config.yaml
num_hidden_layers: 14
hidden_size: 128
num_attention_heads: 2
num_key_value_heads: 2
head_dim: 64
intermediate_size: 512
vocab_size: 1024
hidden_act: "squared_relu"
norm: "rmsnorm"
norm_place: "pre"
norm_eps: 1e-06
positions: "learned+rope"
rope_theta: 10000.0
rope_fraction: 1.0
qk_norm: true
attn_scale: 0.182
bias: "none"
tie_word_embeddings: false
parallel_block: false
extras: ["capped logits"]
init: "uniform"
init_std_qkv: 0.0442
init_std_o: 0.0
init_std_up: 0.0442
init_std_down: 0.0
optimizer: "soap_variant"
learning_rate: 0.00982
beta1: 0.95
beta2: 0.99
weight_decay: 0.052
lr_head: 0.00807
warmup_steps: 81
schedule: "wsd"
decay_fraction: 0.944
decay_shape: "linear"
final_lr_fraction: 0.0
batch_tokens: 65536
max_seq_len: 256
doc_mask: false
train_tokens: 124800000
max_steps: 1905
dataset: "wikipedia_en"
Each number is 200 + 30 x the weight over its row's rms, rounded and kept within 0 to 999. Layers, rows and columns count from 0. The size before them is the row's rms in percent of the matrix's.

# layer 11 attention key, 128x128, rms 0.204, rows 120-127, columns 0-127
161,228,186,193,241,187,176,148,208,185,219,201,213,194,181,216,200,196,243,233,184,200,86,222,208,258,212,184,243,207,202,199,200,180,191,244,185,198,192,188,189,197,193,215,173,200,145,166,174,222,175,241,202,243,163,184,195,233,168,197,182,204,229,257,204,172,188,136,187,212,233,209,184,182,224,208,209,222,204,196,224,217,155,131,180,217,182,194,169,149,234,192,168,234,182,175,177,215,212,159,199,215,232,196,135,178,251,186,200,127,202,191,233,243,233,207,212,213,248,214,213,240,257,177,269,179,153,191,158
164,231,157,147,178,172,168,155,209,213,240,208,177,234,237,201,188,229,193,171,193,193,177,193,203,152,231,245,200,234,235,235,214,148,254,257,229,190,230,203,162,167,162,258,218,162,161,166,201,195,187,225,187,250,244,197,238,191,229,160,252,177,201,241,201,218,247,192,238,196,160,186,238,204,252,192,193,184,232,185,218,213,245,222,233,256,223,168,182,222,166,181,150,218,179,197,189,170,180,185,235,226,202,207,246,166,216,203,233,168,199,256,247,172,249,227,203,217,203,171,179,202,190,188,152,156,178,226,190
160,221,184,201,262,143,195,205,135,208,222,206,209,270,175,234,178,178,239,188,225,203,180,202,198,214,201,253,216,200,248,192,193,251,211,202,221,158,152,227,183,232,219,219,161,210,206,208,246,222,204,210,237,161,201,220,233,193,163,208,193,197,155,254,222,217,164,198,158,213,202,238,233,200,200,153,214,209,137,222,193,200,212,182,229,190,233,162,238,151,216,226,226,213,259,191,156,203,171,198,147,178,256,237,209,241,219,198,180,235,184,145,205,183,240,169,267,190,158,179,200,158,165,220,207,152,175,205,176
167,181,202,216,213,119,205,154,199,180,199,171,252,248,199,228,252,174,204,172,205,190,146,171,200,168,203,205,145,221,169,165,188,229,209,213,226,165,189,146,227,218,224,217,119,209,183,192,194,227,201,187,180,151,213,209,202,207,189,217,223,214,111,235,209,171,213,176,196,181,257,148,192,185,214,189,201,198,224,201,223,177,220,241,221,235,159,193,195,213,211,218,192,222,125,186,161,180,211,201,222,196,136,196,170,167,201,211,234,251,187,163,227,285,222,157,192,181,253,211,203,190,173,171,198,233,219,206,167
160,245,228,127,221,238,214,203,234,186,220,191,211,208,177,173,227,162,182,170,185,256,215,211,246,210,152,209,214,214,205,198,167,227,243,181,208,220,196,183,207,232,191,228,234,158,145,151,233,178,179,167,180,245,217,202,178,149,209,209,165,208,174,234,231,207,183,226,203,156,155,209,169,125,230,227,225,206,171,173,167,248,235,183,172,226,198,229,277,215,240,211,256,157,139,210,183,201,191,167,212,209,237,142,184,196,193,173,251,176,191,207,163,199,225,149,194,201,184,149,208,167,179,194,196,214,174,183,178
168,176,171,200,154,224,212,192,209,220,204,159,202,199,163,244,167,183,172,211,202,130,184,216,230,225,162,203,189,231,173,190,180,197,187,231,190,165,196,159,269,212,164,223,182,175,228,199,194,145,205,182,206,185,195,260,215,256,227,167,189,201,185,210,152,191,270,217,217,246,199,278,198,187,211,239,170,167,173,234,168,183,155,189,193,246,212,181,183,129,207,253,204,186,158,196,207,199,214,220,185,213,195,254,214,180,239,208,183,224,150,209,185,125,160,214,176,204,201,180,185,143,207,172,210,217,246,191,141
147,234,276,182,210,211,204,196,192,188,131,130,194,217,230,185,195,168,131,218,218,201,202,224,227,188,239,188,246,162,172,183,188,140,221,157,202,196,199,179,226,185,177,198,235,240,180,231,197,175,219,184,153,208,164,250,202,246,183,239,182,149,169,142,243,192,232,197,165,140,152,162,217,203,197,208,199,237,137,179,173,210,192,203,227,224,167,206,192,189,171,189,208,230,217,178,238,172,180,230,167,211,195,177,281,196,222,147,214,196,198,156,204,222,227,192,223,206,183,145,213,187,234,171,183,166,170,187,180
154,201,195,210,235,210,231,247,199,230,204,221,209,252,217,250,192,208,246,207,260,199,156,213,221,232,212,213,234,218,175,199,173,223,166,207,206,177,124,209,234,192,251,176,243,181,186,193,195,223,223,214,154,204,245,204,235,205,193,236,197,208,232,166,209,238,232,149,233,181,199,203,222,233,212,236,272,180,219,247,221,178,310,209,223,198,169,212,164,175,185,196,208,212,216,257,200,207,222,183,194,212,180,162,207,175,186,178,205,234,147,212,231,201,183,210,146,189,163,149,170,220,174,219,182,267,165,163,230
# layer 11 attention query, 128x128, rms 0.18, rows 121-127, columns 0-127
150,167,157,184,201,199,165,149,141,184,159,182,156,235,158,225,138,202,210,203,193,151,164,169,247,200,208,221,152,248,232,209,258,195,207,190,238,170,233,192,179,196,221,216,239,172,182,189,208,130,168,261,205,200,195,211,219,172,188,170,243,211,232,217,223,192,220,190,210,161,168,198,185,177,161,217,205,148,219,159,194,185,221,211,220,241,183,187,165,233,172,156,193,259,222,256,208,185,155,217,207,198,136,196,254,147,155,201,255,176,201,176,190,188,243,201,243,188,206,161,227,173,195,213,180,197,192,186,192
145,223,184,220,195,217,193,245,217,165,177,172,169,263,207,226,170,192,223,186,195,153,197,155,215,171,162,222,247,178,237,170,195,217,179,211,212,157,182,218,148,163,207,238,177,216,223,169,221,168,176,236,213,193,213,232,218,203,229,211,145,136,211,172,188,199,198,181,182,200,135,189,236,211,232,166,185,238,150,265,174,255,179,185,269,157,231,215,188,183,205,278,208,186,234,198,183,240,205,270,192,160,201,242,185,170,214,189,189,237,198,146,199,178,199,240,231,202,186,227,186,182,183,215,257,216,188,161,188
156,202,187,222,176,156,199,209,197,246,162,226,179,245,189,186,195,192,230,152,240,216,203,147,214,238,189,183,223,156,222,176,195,245,145,181,201,259,166,168,194,265,206,203,220,277,224,158,219,197,188,195,192,162,203,257,257,191,222,219,149,181,158,226,149,183,205,228,183,210,240,148,181,233,211,195,148,177,258,227,165,195,182,189,201,201,182,221,197,206,205,190,194,218,208,218,166,174,178,181,220,205,177,158,150,120,179,212,229,222,186,168,260,223,214,195,203,191,219,192,202,193,220,233,178,278,199,180,164
155,248,200,206,221,187,162,259,199,221,154,224,202,261,204,226,212,207,193,204,205,234,198,235,277,168,146,142,228,210,260,228,164,176,192,173,205,164,190,217,215,242,200,160,196,194,107,248,183,166,205,185,272,173,225,196,173,194,201,164,143,244,185,213,216,181,192,189,234,221,148,180,188,190,161,154,179,176,185,231,222,187,227,202,193,184,130,175,169,206,212,206,239,166,148,206,213,178,183,208,228,192,219,227,208,173,189,176,205,161,152,188,210,207,199,148,220,195,230,229,197,221,243,204,206,199,151,210,216
159,213,187,237,135,217,201,191,175,235,168,203,203,211,209,218,193,172,191,215,171,151,219,201,178,234,191,210,205,181,208,209,231,188,252,216,233,253,212,185,167,173,205,196,165,239,200,206,163,156,261,190,160,199,240,232,193,234,216,171,220,189,222,225,243,148,291,199,236,196,163,284,177,226,188,224,213,217,181,226,255,196,164,169,207,217,227,206,182,185,243,239,201,243,179,179,166,173,155,171,205,237,235,207,156,215,154,183,146,199,193,219,224,161,205,208,197,184,240,165,169,193,239,168,223,254,222,249,228
137,211,228,214,223,162,218,212,217,212,210,212,184,220,158,224,215,163,181,197,248,179,187,224,211,188,140,211,217,224,116,193,141,182,178,204,191,242,205,228,160,183,166,194,200,189,161,234,143,178,163,191,204,206,204,201,172,247,124,215,199,135,210,182,249,210,240,187,227,139,202,192,207,226,172,216,200,165,151,204,183,182,226,151,190,179,189,139,189,200,144,244,158,185,205,160,184,177,246,160,160,161,190,203,196,195,164,168,189,156,173,163,213,270,169,197,227,208,196,157,159,217,177,222,219,203,212,188,169
147,182,175,220,178,288,141,199,216,212,144,211,218,192,243,223,172,142,200,172,240,184,196,206,205,223,158,213,246,204,157,168,205,153,194,177,129,180,212,215,243,160,225,211,182,203,209,191,207,183,206,233,149,194,217,232,180,225,185,198,218,211,201,106,222,192,195,190,240,253,232,213,234,239,204,165,199,205,215,212,151,216,227,178,208,187,146,193,239,184,165,155,191,201,233,223,227,221,192,210,225,203,237,220,252,222,207,212,200,244,194,199,226,225,186,195,176,161,220,178,202,214,139,189,165,260,169,148,240
# layer 11 attention value, 128x128, rms 0.392, rows 64-83, columns 0-127
132,242,253,210,187,250,170,185,158,210,224,175,210,232,187,178,195,177,154,196,169,214,203,156,165,231,180,219,193,182,157,192,221,223,202,211,120,162,184,204,200,187,183,121,169,159,243,213,187,156,234,174,258,210,160,230,180,243,210,196,222,200,182,186,171,212,236,203,246,210,212,220,174,226,168,196,227,172,215,146,249,195,260,199,191,247,133,214,236,210,183,168,199,200,232,233,174,200,153,131,237,200,241,193,174,205,196,224,230,167,206,230,202,231,257,161,230,144,219,201,224,191,194,209,217,187,194,220,190
131,177,159,191,236,226,175,219,264,174,179,222,170,223,215,119,159,199,234,164,157,200,186,165,143,219,240,197,234,167,223,203,176,244,248,205,227,182,196,190,202,223,197,195,173,218,237,208,258,175,194,192,167,196,184,214,226,209,246,189,183,222,168,213,211,206,204,235,214,153,200,209,177,174,235,168,230,154,231,264,210,207,186,241,207,187,218,208,221,184,159,201,174,181,224,244,208,226,161,232,129,214,203,171,209,108,258,238,206,195,145,159,194,200,196,196,201,217,189,218,204,266,247,177,237,215,187,187,199
121,149,203,174,181,198,166,288,208,207,221,243,151,165,177,240,161,170,152,251,164,221,174,170,169,186,171,156,184,183,222,201,165,217,197,219,206,205,219,189,214,208,205,241,211,207,163,188,153,231,195,148,207,220,222,230,163,169,182,187,220,219,154,170,244,157,141,173,192,198,203,191,203,225,203,227,234,214,227,175,207,182,201,198,150,205,229,183,202,175,184,211,156,164,280,191,263,161,175,192,168,196,206,236,199,186,188,199,220,180,154,209,200,184,250,172,200,160,128,231,172,216,192,215,208,258,154,237,202
124,160,189,169,182,153,192,168,156,200,209,212,194,195,173,172,226,166,249,187,193,183,150,244,185,212,234,175,187,266,259,224,153,174,215,213,252,175,169,212,193,276,206,182,234,214,189,204,187,201,202,167,165,177,265,239,222,186,219,186,224,161,220,222,205,216,168,216,210,227,243,233,209,179,136,179,165,206,153,184,212,166,194,161,170,209,185,228,211,192,161,191,212,202,203,234,232,253,230,192,202,212,203,162,241,216,216,158,179,191,209,209,144,172,256,113,202,198,142,184,209,209,196,203,166,245,205,243,213
130,147,249,168,201,163,210,206,206,214,191,206,224,168,152,195,194,231,229,216,188,167,191,166,261,224,205,213,143,187,204,175,146,281,217,200,154,174,213,205,240,193,229,210,179,205,150,258,223,188,199,193,207,203,215,149,187,174,188,144,199,205,213,210,228,236,205,179,253,207,222,168,174,197,190,183,194,164,168,228,147,178,171,188,177,217,202,217,222,168,183,158,227,240,211,174,248,227,164,229,163,209,191,227,257,161,169,181,192,208,243,192,211,192,203,228,171,186,272,181,264,235,245,245,157,225,195,183,158
123,180,221,170,196,219,177,222,141,218,198,187,208,228,155,263,161,221,184,251,169,252,255,209,166,216,206,168,189,272,204,173,201,215,239,190,233,237,187,231,161,191,201,197,220,211,168,214,175,222,173,225,125,194,202,245,171,167,173,198,201,213,208,228,150,202,253,204,241,186,268,162,217,185,174,234,153,200,148,206,161,204,213,182,202,131,237,175,156,182,169,204,242,199,202,217,230,200,195,195,221,210,148,210,213,143,194,229,214,203,185,219,223,210,220,193,248,203,197,197,196,213,235,219,229,115,226,174,210
125,188,196,242,133,208,153,213,202,209,184,171,194,203,247,223,222,161,170,200,204,179,197,222,172,196,230,185,207,235,198,232,230,206,190,201,148,212,121,234,223,241,217,240,234,207,180,231,241,226,199,210,223,238,236,178,174,214,266,211,209,163,147,226,215,226,263,231,223,191,208,235,217,223,228,128,201,181,177,233,229,207,218,158,213,128,182,217,214,225,225,201,163,200,146,166,205,187,192,169,183,163,230,235,237,219,173,189,217,203,211,257,195,195,262,264,205,195,209,171,257,238,186,225,233,212,174,196,202
126,215,151,241,202,140,191,205,250,205,237,190,187,233,187,216,192,161,135,203,180,218,170,184,242,199,187,163,165,194,161,217,185,197,186,189,218,271,147,214,206,192,192,227,247,144,222,243,159,211,217,207,238,134,229,230,193,230,213,260,188,221,192,193,226,235,205,198,209,197,174,176,205,173,133,210,246,163,246,234,189,189,199,164,170,160,229,178,171,220,164,197,171,194,207,190,205,223,188,235,151,193,204,207,169,210,221,243,254,127,209,244,164,166,177,193,182,175,196,220,252,184,198,175,154,171,213,171,217
124,174,215,152,262,233,228,167,159,186,226,165,168,180,188,220,212,261,184,207,218,126,138,169,200,178,187,206,183,153,148,197,228,230,201,200,295,209,200,204,222,225,248,209,188,148,229,163,244,215,177,183,199,250,160,207,213,186,187,214,258,204,188,165,215,166,205,206,243,182,188,196,233,194,209,152,163,172,224,205,158,200,183,231,184,181,185,202,177,135,203,194,186,217,169,197,207,209,191,186,209,160,211,195,172,219,131,135,211,200,216,246,134,182,167,210,214,156,199,179,184,202,239,223,180,184,198,215,199
119,152,138,230,195,237,222,233,214,199,232,137,216,162,187,159,195,230,186,207,157,222,193,194,203,159,263,221,214,230,145,143,165,174,195,196,160,213,119,209,171,158,179,216,198,247,188,214,247,200,173,158,173,200,222,159,191,228,192,166,214,197,171,227,198,227,167,222,167,200,266,225,224,209,225,199,246,180,228,193,184,213,197,193,186,242,249,165,215,234,246,190,188,198,174,196,205,212,193,263,151,210,219,178,220,234,212,189,196,194,250,236,180,220,218,202,212,170,190,209,224,219,140,209,203,185,214,287,208
122,197,210,203,237,232,167,202,188,229,195,233,207,205,211,181,197,159,281,160,213,266,155,185,226,208,220,166,148,188,146,213,226,219,208,224,175,194,258,201,184,131,186,188,202,180,235,171,188,145,243,228,175,156,176,185,181,149,146,308,197,190,211,159,252,184,168,231,209,193,254,226,204,157,185,225,162,176,215,159,140,158,186,164,245,204,221,186,206,171,166,223,211,157,218,193,214,189,178,218,164,216,228,213,198,181,194,211,204,188,196,238,204,170,237,201,209,208,229,188,221,203,218,180,187,210,211,190,162
123,222,209,205,171,222,165,214,180,237,151,194,217,171,168,174,166,241,257,213,205,261,197,209,170,169,213,221,201,186,185,231,168,236,264,192,240,222,186,204,185,241,204,226,210,201,238,200,204,207,209,234,187,213,185,220,231,159,186,198,225,192,249,210,235,217,243,189,177,251,261,225,222,161,119,213,179,126,190,181,195,227,162,194,193,183,144,256,204,161,186,242,183,191,227,148,160,135,167,162,179,217,208,181,204,193,197,138,259,204,198,219,204,233,203,229,168,196,185,193,156,157,208,194,231,188,159,183,198
125,184,196,203,219,189,186,228,217,244,194,212,208,230,169,129,213,206,214,178,214,198,152,173,174,198,233,207,223,232,128,183,163,190,201,148,222,186,214,207,205,173,164,227,212,204,186,196,202,196,133,212,287,179,231,217,230,218,199,150,174,124,224,207,125,187,206,212,222,163,216,181,220,189,176,212,195,267,193,183,158,179,222,249,148,249,172,169,228,176,197,218,232,193,206,157,251,193,209,202,190,171,224,258,171,232,235,251,193,217,237,204,165,234,194,214,172,207,215,160,143,205,217,219,194,168,163,211,210
125,181,244,195,210,212,150,206,204,186,228,202,248,193,180,255,192,213,238,247,199,191,223,154,183,193,163,170,198,169,180,213,191,184,217,172,224,198,161,247,166,205,247,171,151,184,266,197,225,218,169,274,179,235,176,229,215,229,222,238,156,236,154,130,194,204,179,187,181,195,205,199,227,198,275,172,227,164,221,236,209,169,207,174,173,230,210,219,235,208,132,210,211,137,172,192,181,204,228,207,222,183,152,213,192,196,274,115,186,180,187,201,200,157,207,172,217,212,223,223,163,187,213,211,212,215,190,227,192
134,153,198,245,231,171,179,227,170,201,193,190,222,209,152,266,223,189,140,210,194,261,177,218,233,219,238,257,166,184,211,222,191,139,187,205,199,156,200,230,209,109,238,199,198,185,196,224,221,191,228,149,210,254,209,237,198,241,226,206,202,209,192,206,226,172,222,212,210,200,208,172,198,177,153,169,181,217,175,232,175,222,183,212,213,206,236,287,183,236,185,184,216,150,242,185,160,238,202,178,198,200,238,198,209,137,150,201,215,195,257,225,237,187,189,191,157,193,211,241,193,186,220,200,243,173,221,249,222
129,149,235,215,208,228,148,169,263,153,207,133,205,191,171,187,217,182,214,210,219,220,211,230,176,180,205,228,224,247,237,134,238,183,196,184,210,187,240,200,203,167,231,206,210,191,207,216,172,237,233,205,210,188,197,240,234,148,226,248,216,192,216,159,180,179,212,221,256,230,172,164,206,217,203,242,206,180,178,235,210,228,198,166,182,219,170,249,176,178,214,175,222,242,213,207,187,278,221,260,185,204,196,177,131,220,217,234,270,210,222,178,142,161,240,184,200,253,171,198,203,216,192,212,206,244,195,243,181
119,243,246,205,159,191,220,137,217,236,237,224,191,221,154,204,199,261,208,178,215,181,211,246,215,131,229,213,255,189,199,212,239,248,255,191,187,254,170,202,205,172,231,185,169,231,167,207,207,176,210,185,220,233,185,202,165,217,268,239,182,197,235,175,198,161,214,204,160,227,155,176,185,171,234,245,218,203,186,213,225,219,185,191,210,229,179,175,218,226,168,198,243,149,144,180,192,229,187,209,163,156,132,219,192,181,191,208,175,213,197,199,232,191,211,214,219,148,117,179,148,250,211,213,177,198,202,217,212
123,209,178,189,185,147,179,222,194,274,158,269,162,168,196,219,201,177,208,197,224,188,237,223,178,258,179,217,243,179,237,195,187,198,287,202,213,231,228,188,237,200,189,195,222,201,167,215,228,245,216,163,225,196,146,218,196,165,246,211,192,205,207,187,154,177,230,168,131,166,203,190,192,232,184,171,170,194,243,197,214,189,239,206,198,213,205,241,145,193,215,205,151,154,181,163,173,276,253,193,148,202,180,203,207,195,165,220,174,185,232,205,252,169,209,195,223,214,166,177,272,192,223,178,237,202,196,197,191
137,173,172,202,222,229,209,176,189,230,209,244,196,193,199,203,206,168,179,215,231,193,194,226,185,186,179,216,218,200,172,195,165,162,218,186,210,150,200,219,230,186,191,189,127,174,259,203,161,178,181,250,202,196,224,181,188,229,262,216,157,195,218,243,205,273,208,199,160,207,205,158,153,207,178,188,248,158,170,196,161,239,240,183,216,174,230,194,187,135,192,156,181,192,208,205,279,132,196,239,238,170,205,167,169,162,242,170,188,224,263,222,192,255,234,220,200,217,151,169,234,172,222,230,204,199,222,239,171
129,198,258,221,174,206,195,175,241,172,210,219,178,197,210,158,216,180,190,179,293,153,229,244,188,200,219,156,187,131,240,225,178,233,219,209,248,228,155,253,206,222,198,191,194,172,186,201,230,227,171,206,187,146,159,197,217,220,193,222,205,226,218,251,155,208,235,165,221,189,199,236,213,238,199,182,168,239,198,214,176,263,206,186,169,261,214,222,161,231,242,228,245,227,227,185,242,215,122,196,183,219,230,166,213,168,245,221,214,196,204,189,232,193,224,197,211,155,220,223,162,208,230,234,212,213,243,235,181
# layer 11 attention output (transposed), 128x128, rms 0.233, rows 64-83, columns 0-127
134,199,146,196,219,260,194,223,197,221,200,236,205,131,191,202,192,202,213,199,186,177,134,210,185,162,196,252,202,201,205,241,213,271,133,193,221,187,214,167,208,235,210,190,184,188,208,164,199,179,151,159,190,131,242,212,268,146,184,206,182,164,219,193,203,218,200,189,198,162,173,207,241,196,264,180,129,232,167,169,194,175,160,211,224,144,237,204,201,205,219,166,181,219,184,159,190,199,196,212,223,161,192,212,191,237,194,199,178,191,161,233,214,148,196,212,138,246,188,171,165,198,225,176,255,239,210,196,229
129,248,222,223,192,168,207,166,130,200,148,145,253,163,194,186,229,181,183,159,187,237,216,223,198,241,245,221,148,232,245,205,161,213,153,221,182,207,271,223,212,247,198,154,232,203,184,253,187,186,218,220,197,183,187,175,218,169,164,195,213,213,188,243,201,157,210,213,173,180,196,202,178,228,193,223,179,178,220,158,244,152,206,187,196,152,199,185,179,250,182,202,181,217,201,198,240,187,223,170,227,184,221,153,186,213,234,253,184,210,141,250,149,231,232,165,188,177,181,176,263,206,167,216,185,199,243,166,216
120,210,162,204,205,140,214,171,189,155,199,192,236,239,173,212,211,228,228,222,170,235,258,247,179,189,188,210,171,181,188,226,208,237,232,161,203,247,165,188,154,137,180,182,229,221,158,197,169,196,208,258,189,161,233,230,221,207,227,199,200,232,195,200,202,229,174,216,187,224,210,184,190,222,212,161,175,202,211,195,210,216,159,211,239,157,248,198,195,200,273,246,221,216,162,176,184,136,192,191,188,234,216,212,198,206,237,195,156,161,225,182,180,142,163,184,198,203,271,184,217,188,221,221,251,234,200,106,157
126,182,213,220,203,131,207,212,272,195,254,189,227,219,195,235,235,250,195,276,198,232,152,219,210,189,240,238,167,195,184,165,220,220,181,218,169,235,247,207,187,146,246,169,232,224,215,228,207,196,188,212,215,205,172,189,176,216,202,206,188,211,180,223,159,160,187,223,172,169,207,204,196,181,235,190,261,220,241,215,197,227,209,123,204,270,233,181,172,202,269,149,197,204,215,197,221,251,248,221,241,217,199,245,227,220,217,204,216,151,234,233,190,191,172,173,164,235,208,236,193,222,236,216,238,218,192,175,217
131,171,205,172,194,245,231,237,183,163,198,183,210,208,180,220,197,185,203,213,197,202,210,225,171,165,224,202,276,213,244,156,252,166,210,200,221,196,148,138,222,203,196,157,267,212,202,207,186,186,150,228,211,242,198,198,251,204,203,253,197,199,176,274,155,171,187,236,207,210,132,238,246,166,204,236,218,205,206,224,228,217,181,208,245,228,152,213,169,252,186,183,193,225,218,213,275,187,165,190,143,262,188,208,192,228,238,202,201,202,195,237,193,146,180,179,229,213,204,192,243,168,176,185,207,204,187,244,216
122,198,193,204,173,224,200,235,177,235,231,187,203,184,212,189,199,124,223,162,263,239,201,205,212,202,208,154,170,181,167,229,199,200,225,168,167,203,192,250,256,125,193,135,191,222,202,218,254,194,198,174,253,226,240,255,170,229,198,249,235,197,205,201,213,190,214,147,142,209,148,180,184,186,274,222,220,193,208,196,179,242,200,223,210,187,191,188,175,195,213,179,190,211,230,192,198,173,241,270,215,215,199,171,186,215,221,198,221,194,266,205,205,203,250,151,188,167,202,243,204,161,197,202,171,277,170,194,210
125,180,179,189,191,192,272,263,137,223,222,233,201,231,171,270,225,159,212,223,172,213,138,156,180,200,197,236,245,154,263,229,163,193,151,159,197,226,200,160,243,198,154,143,194,249,238,174,183,224,180,178,214,197,201,175,179,201,174,190,168,217,217,208,191,180,162,209,154,234,238,180,196,196,196,136,181,204,166,222,192,184,225,188,182,224,205,190,202,190,180,208,187,219,230,217,187,232,156,191,148,235,194,202,106,183,159,229,214,193,179,202,226,205,220,219,168,162,190,216,214,151,226,206,217,185,175,175,208
126,204,222,248,221,189,153,226,200,176,186,227,204,209,169,212,264,215,221,218,246,263,274,227,177,171,205,187,199,170,211,215,177,168,122,173,239,251,217,174,220,223,170,259,193,208,229,216,236,179,200,178,275,212,180,170,197,185,217,215,175,205,225,200,223,217,176,169,170,202,192,206,172,237,224,183,149,221,154,254,207,191,153,245,165,224,191,236,209,176,235,277,182,245,205,202,203,187,199,217,244,250,211,215,218,174,206,220,177,172,185,206,189,203,236,212,220,140,256,199,216,246,239,207,203,203,212,225,169
127,172,238,166,244,200,199,177,176,191,203,179,197,182,200,172,216,200,179,203,169,225,253,188,223,246,219,237,207,239,202,199,190,202,228,221,172,189,180,186,182,220,190,184,222,225,177,217,195,197,189,261,258,151,221,187,196,203,239,185,188,149,182,197,207,206,146,151,178,177,149,202,209,196,164,159,163,226,180,271,197,208,180,214,206,271,240,217,225,158,107,188,155,173,236,274,223,190,198,224,203,218,222,175,157,240,232,173,202,234,208,164,186,205,132,193,161,193,172,197,169,243,175,201,248,256,201,180,191
121,174,169,206,162,172,214,206,209,203,179,222,155,236,192,244,188,165,180,248,243,168,186,213,190,255,209,197,246,209,191,187,185,176,175,212,232,258,154,204,227,227,193,200,212,211,231,252,148,122,224,197,259,197,176,197,160,181,215,224,186,196,245,197,200,229,176,185,218,235,205,168,201,203,198,124,187,241,225,204,213,183,171,157,220,209,148,180,183,159,230,178,203,206,170,200,210,175,202,134,147,127,231,264,195,183,174,215,253,169,172,202,200,203,234,185,225,180,208,199,232,171,170,205,218,267,193,160,178
121,191,152,191,181,200,150,216,214,181,197,204,188,210,265,186,159,219,183,212,213,217,249,233,234,154,214,189,166,259,226,180,215,197,172,213,273,208,147,184,207,214,141,178,189,243,222,185,242,212,248,139,192,181,176,223,148,196,212,176,200,204,179,223,188,219,200,209,226,226,138,168,200,219,190,256,237,223,228,186,223,205,178,184,196,179,257,210,211,180,186,176,200,237,226,179,187,182,196,227,229,242,209,197,200,217,262,192,182,143,193,252,214,230,214,240,207,124,182,146,207,251,204,213,235,239,240,191,250
119,157,205,120,235,197,251,187,216,237,200,194,205,239,202,176,225,179,217,213,161,215,233,209,185,203,260,212,136,168,178,184,221,215,171,232,166,214,209,264,217,272,241,175,162,217,189,196,248,210,217,213,201,238,266,191,177,161,197,243,181,220,170,158,155,212,211,183,204,147,187,180,189,219,202,216,207,258,201,230,153,216,202,217,226,240,214,228,239,273,193,163,204,195,176,178,174,175,223,224,185,196,186,172,215,189,237,193,188,175,126,210,219,200,201,245,219,148,214,225,181,159,192,219,223,207,191,175,254
120,203,204,272,211,186,223,218,224,211,213,227,173,224,185,204,188,151,167,240,186,201,237,233,217,208,189,233,231,199,198,171,222,218,213,174,230,184,225,207,235,220,221,186,176,168,215,179,207,220,266,240,198,205,208,235,212,191,217,182,241,220,240,144,227,216,208,133,189,187,228,234,213,178,199,200,210,156,253,136,233,209,172,224,225,233,287,179,224,244,237,164,172,188,240,236,191,258,260,176,187,216,215,218,176,207,215,177,264,221,196,219,170,205,236,189,226,177,203,156,218,189,205,231,216,200,116,236,154
125,191,199,193,201,141,191,139,184,181,200,200,200,104,231,142,191,193,246,183,194,236,256,225,150,183,216,206,212,195,205,215,213,239,225,263,193,197,225,205,184,246,179,167,211,231,186,245,194,235,207,167,214,175,230,247,134,223,161,194,224,193,194,167,214,241,160,217,217,132,184,136,193,203,230,139,191,195,198,175,177,229,211,217,200,212,208,171,199,120,171,200,213,210,223,227,212,183,181,143,148,213,208,173,227,178,182,224,196,191,247,175,142,195,191,174,199,211,179,238,236,224,164,189,221,223,210,209,221
132,227,203,154,181,244,203,197,227,205,199,194,220,192,244,244,219,160,204,193,222,198,203,197,176,196,196,202,210,227,204,184,220,189,166,172,168,212,168,143,167,239,227,162,198,279,161,163,229,211,191,171,225,202,183,199,255,215,246,237,170,190,217,224,146,189,169,179,238,194,226,169,206,214,197,243,194,202,195,171,187,142,195,97,167,237,162,141,225,179,184,196,148,215,183,163,168,186,236,204,187,231,135,167,223,184,238,148,210,197,208,178,204,158,194,132,196,151,204,241,195,209,246,196,195,196,158,187,180
132,204,224,212,166,196,196,192,203,139,189,177,184,217,219,167,223,165,238,155,185,230,181,153,260,159,223,165,227,221,240,208,164,244,164,201,222,187,185,190,155,178,183,194,149,221,152,202,132,174,205,218,210,212,205,205,233,198,215,191,223,206,240,230,185,189,200,197,160,131,248,199,233,154,193,216,198,221,174,186,204,207,215,176,190,292,198,209,201,187,274,184,230,185,234,198,168,199,231,227,185,163,208,269,211,210,252,189,194,198,160,186,156,237,230,172,199,231,209,181,241,269,198,156,208,235,228,238,223
119,254,206,220,241,188,208,168,240,183,194,166,141,245,202,156,200,241,231,197,148,208,201,142,133,185,221,179,249,244,180,235,167,164,215,217,211,198,196,201,224,182,242,265,205,178,219,171,211,227,194,211,189,199,224,261,209,220,184,194,221,186,206,232,159,228,190,220,161,208,225,126,207,246,189,172,198,247,185,187,174,196,256,208,200,191,185,215,196,189,203,213,246,220,244,225,176,159,179,188,184,178,211,120,179,235,188,205,203,212,158,195,190,254,240,203,192,238,208,281,177,199,184,215,210,199,180,254,165
124,257,201,292,209,161,225,179,176,178,142,203,240,205,178,193,165,204,188,175,152,189,164,228,213,232,206,216,199,199,196,209,233,227,166,268,230,181,155,156,248,196,254,195,161,206,202,193,203,206,138,246,195,190,236,183,215,236,129,187,187,175,180,213,159,195,205,211,203,239,232,244,181,202,253,222,216,189,180,189,192,170,210,147,181,192,154,144,204,175,184,220,181,181,181,239,215,186,257,205,228,242,235,167,193,161,195,204,184,147,205,178,205,224,196,216,239,190,238,232,158,199,268,191,178,200,200,210,217
132,222,185,220,175,195,239,194,169,218,171,231,178,153,236,176,215,258,240,209,201,173,237,166,259,228,226,206,208,186,242,182,226,198,218,180,205,207,173,227,213,242,161,238,225,228,209,260,230,222,225,172,205,195,230,169,164,156,210,171,188,187,178,250,175,152,231,156,174,216,205,198,310,137,197,166,234,253,216,175,186,184,197,148,186,173,179,198,222,197,248,180,177,214,227,185,223,238,201,200,152,209,212,185,206,211,215,240,213,211,166,198,171,141,178,251,200,244,206,220,195,189,246,205,156,221,172,157,188
137,209,204,177,269,193,165,206,215,167,192,251,233,181,149,240,185,197,158,128,234,248,180,145,198,216,223,266,199,209,180,182,215,182,201,217,211,120,200,169,254,201,214,225,247,214,202,213,186,114,197,174,204,205,244,175,196,215,221,176,185,247,214,188,182,221,175,234,170,173,230,159,171,158,190,198,179,191,175,179,194,192,242,227,156,214,172,250,223,244,196,193,260,149,162,226,241,243,213,221,181,200,171,189,201,201,246,190,194,190,196,199,169,255,203,230,195,223,182,221,235,168,241,214,195,214,179,201,185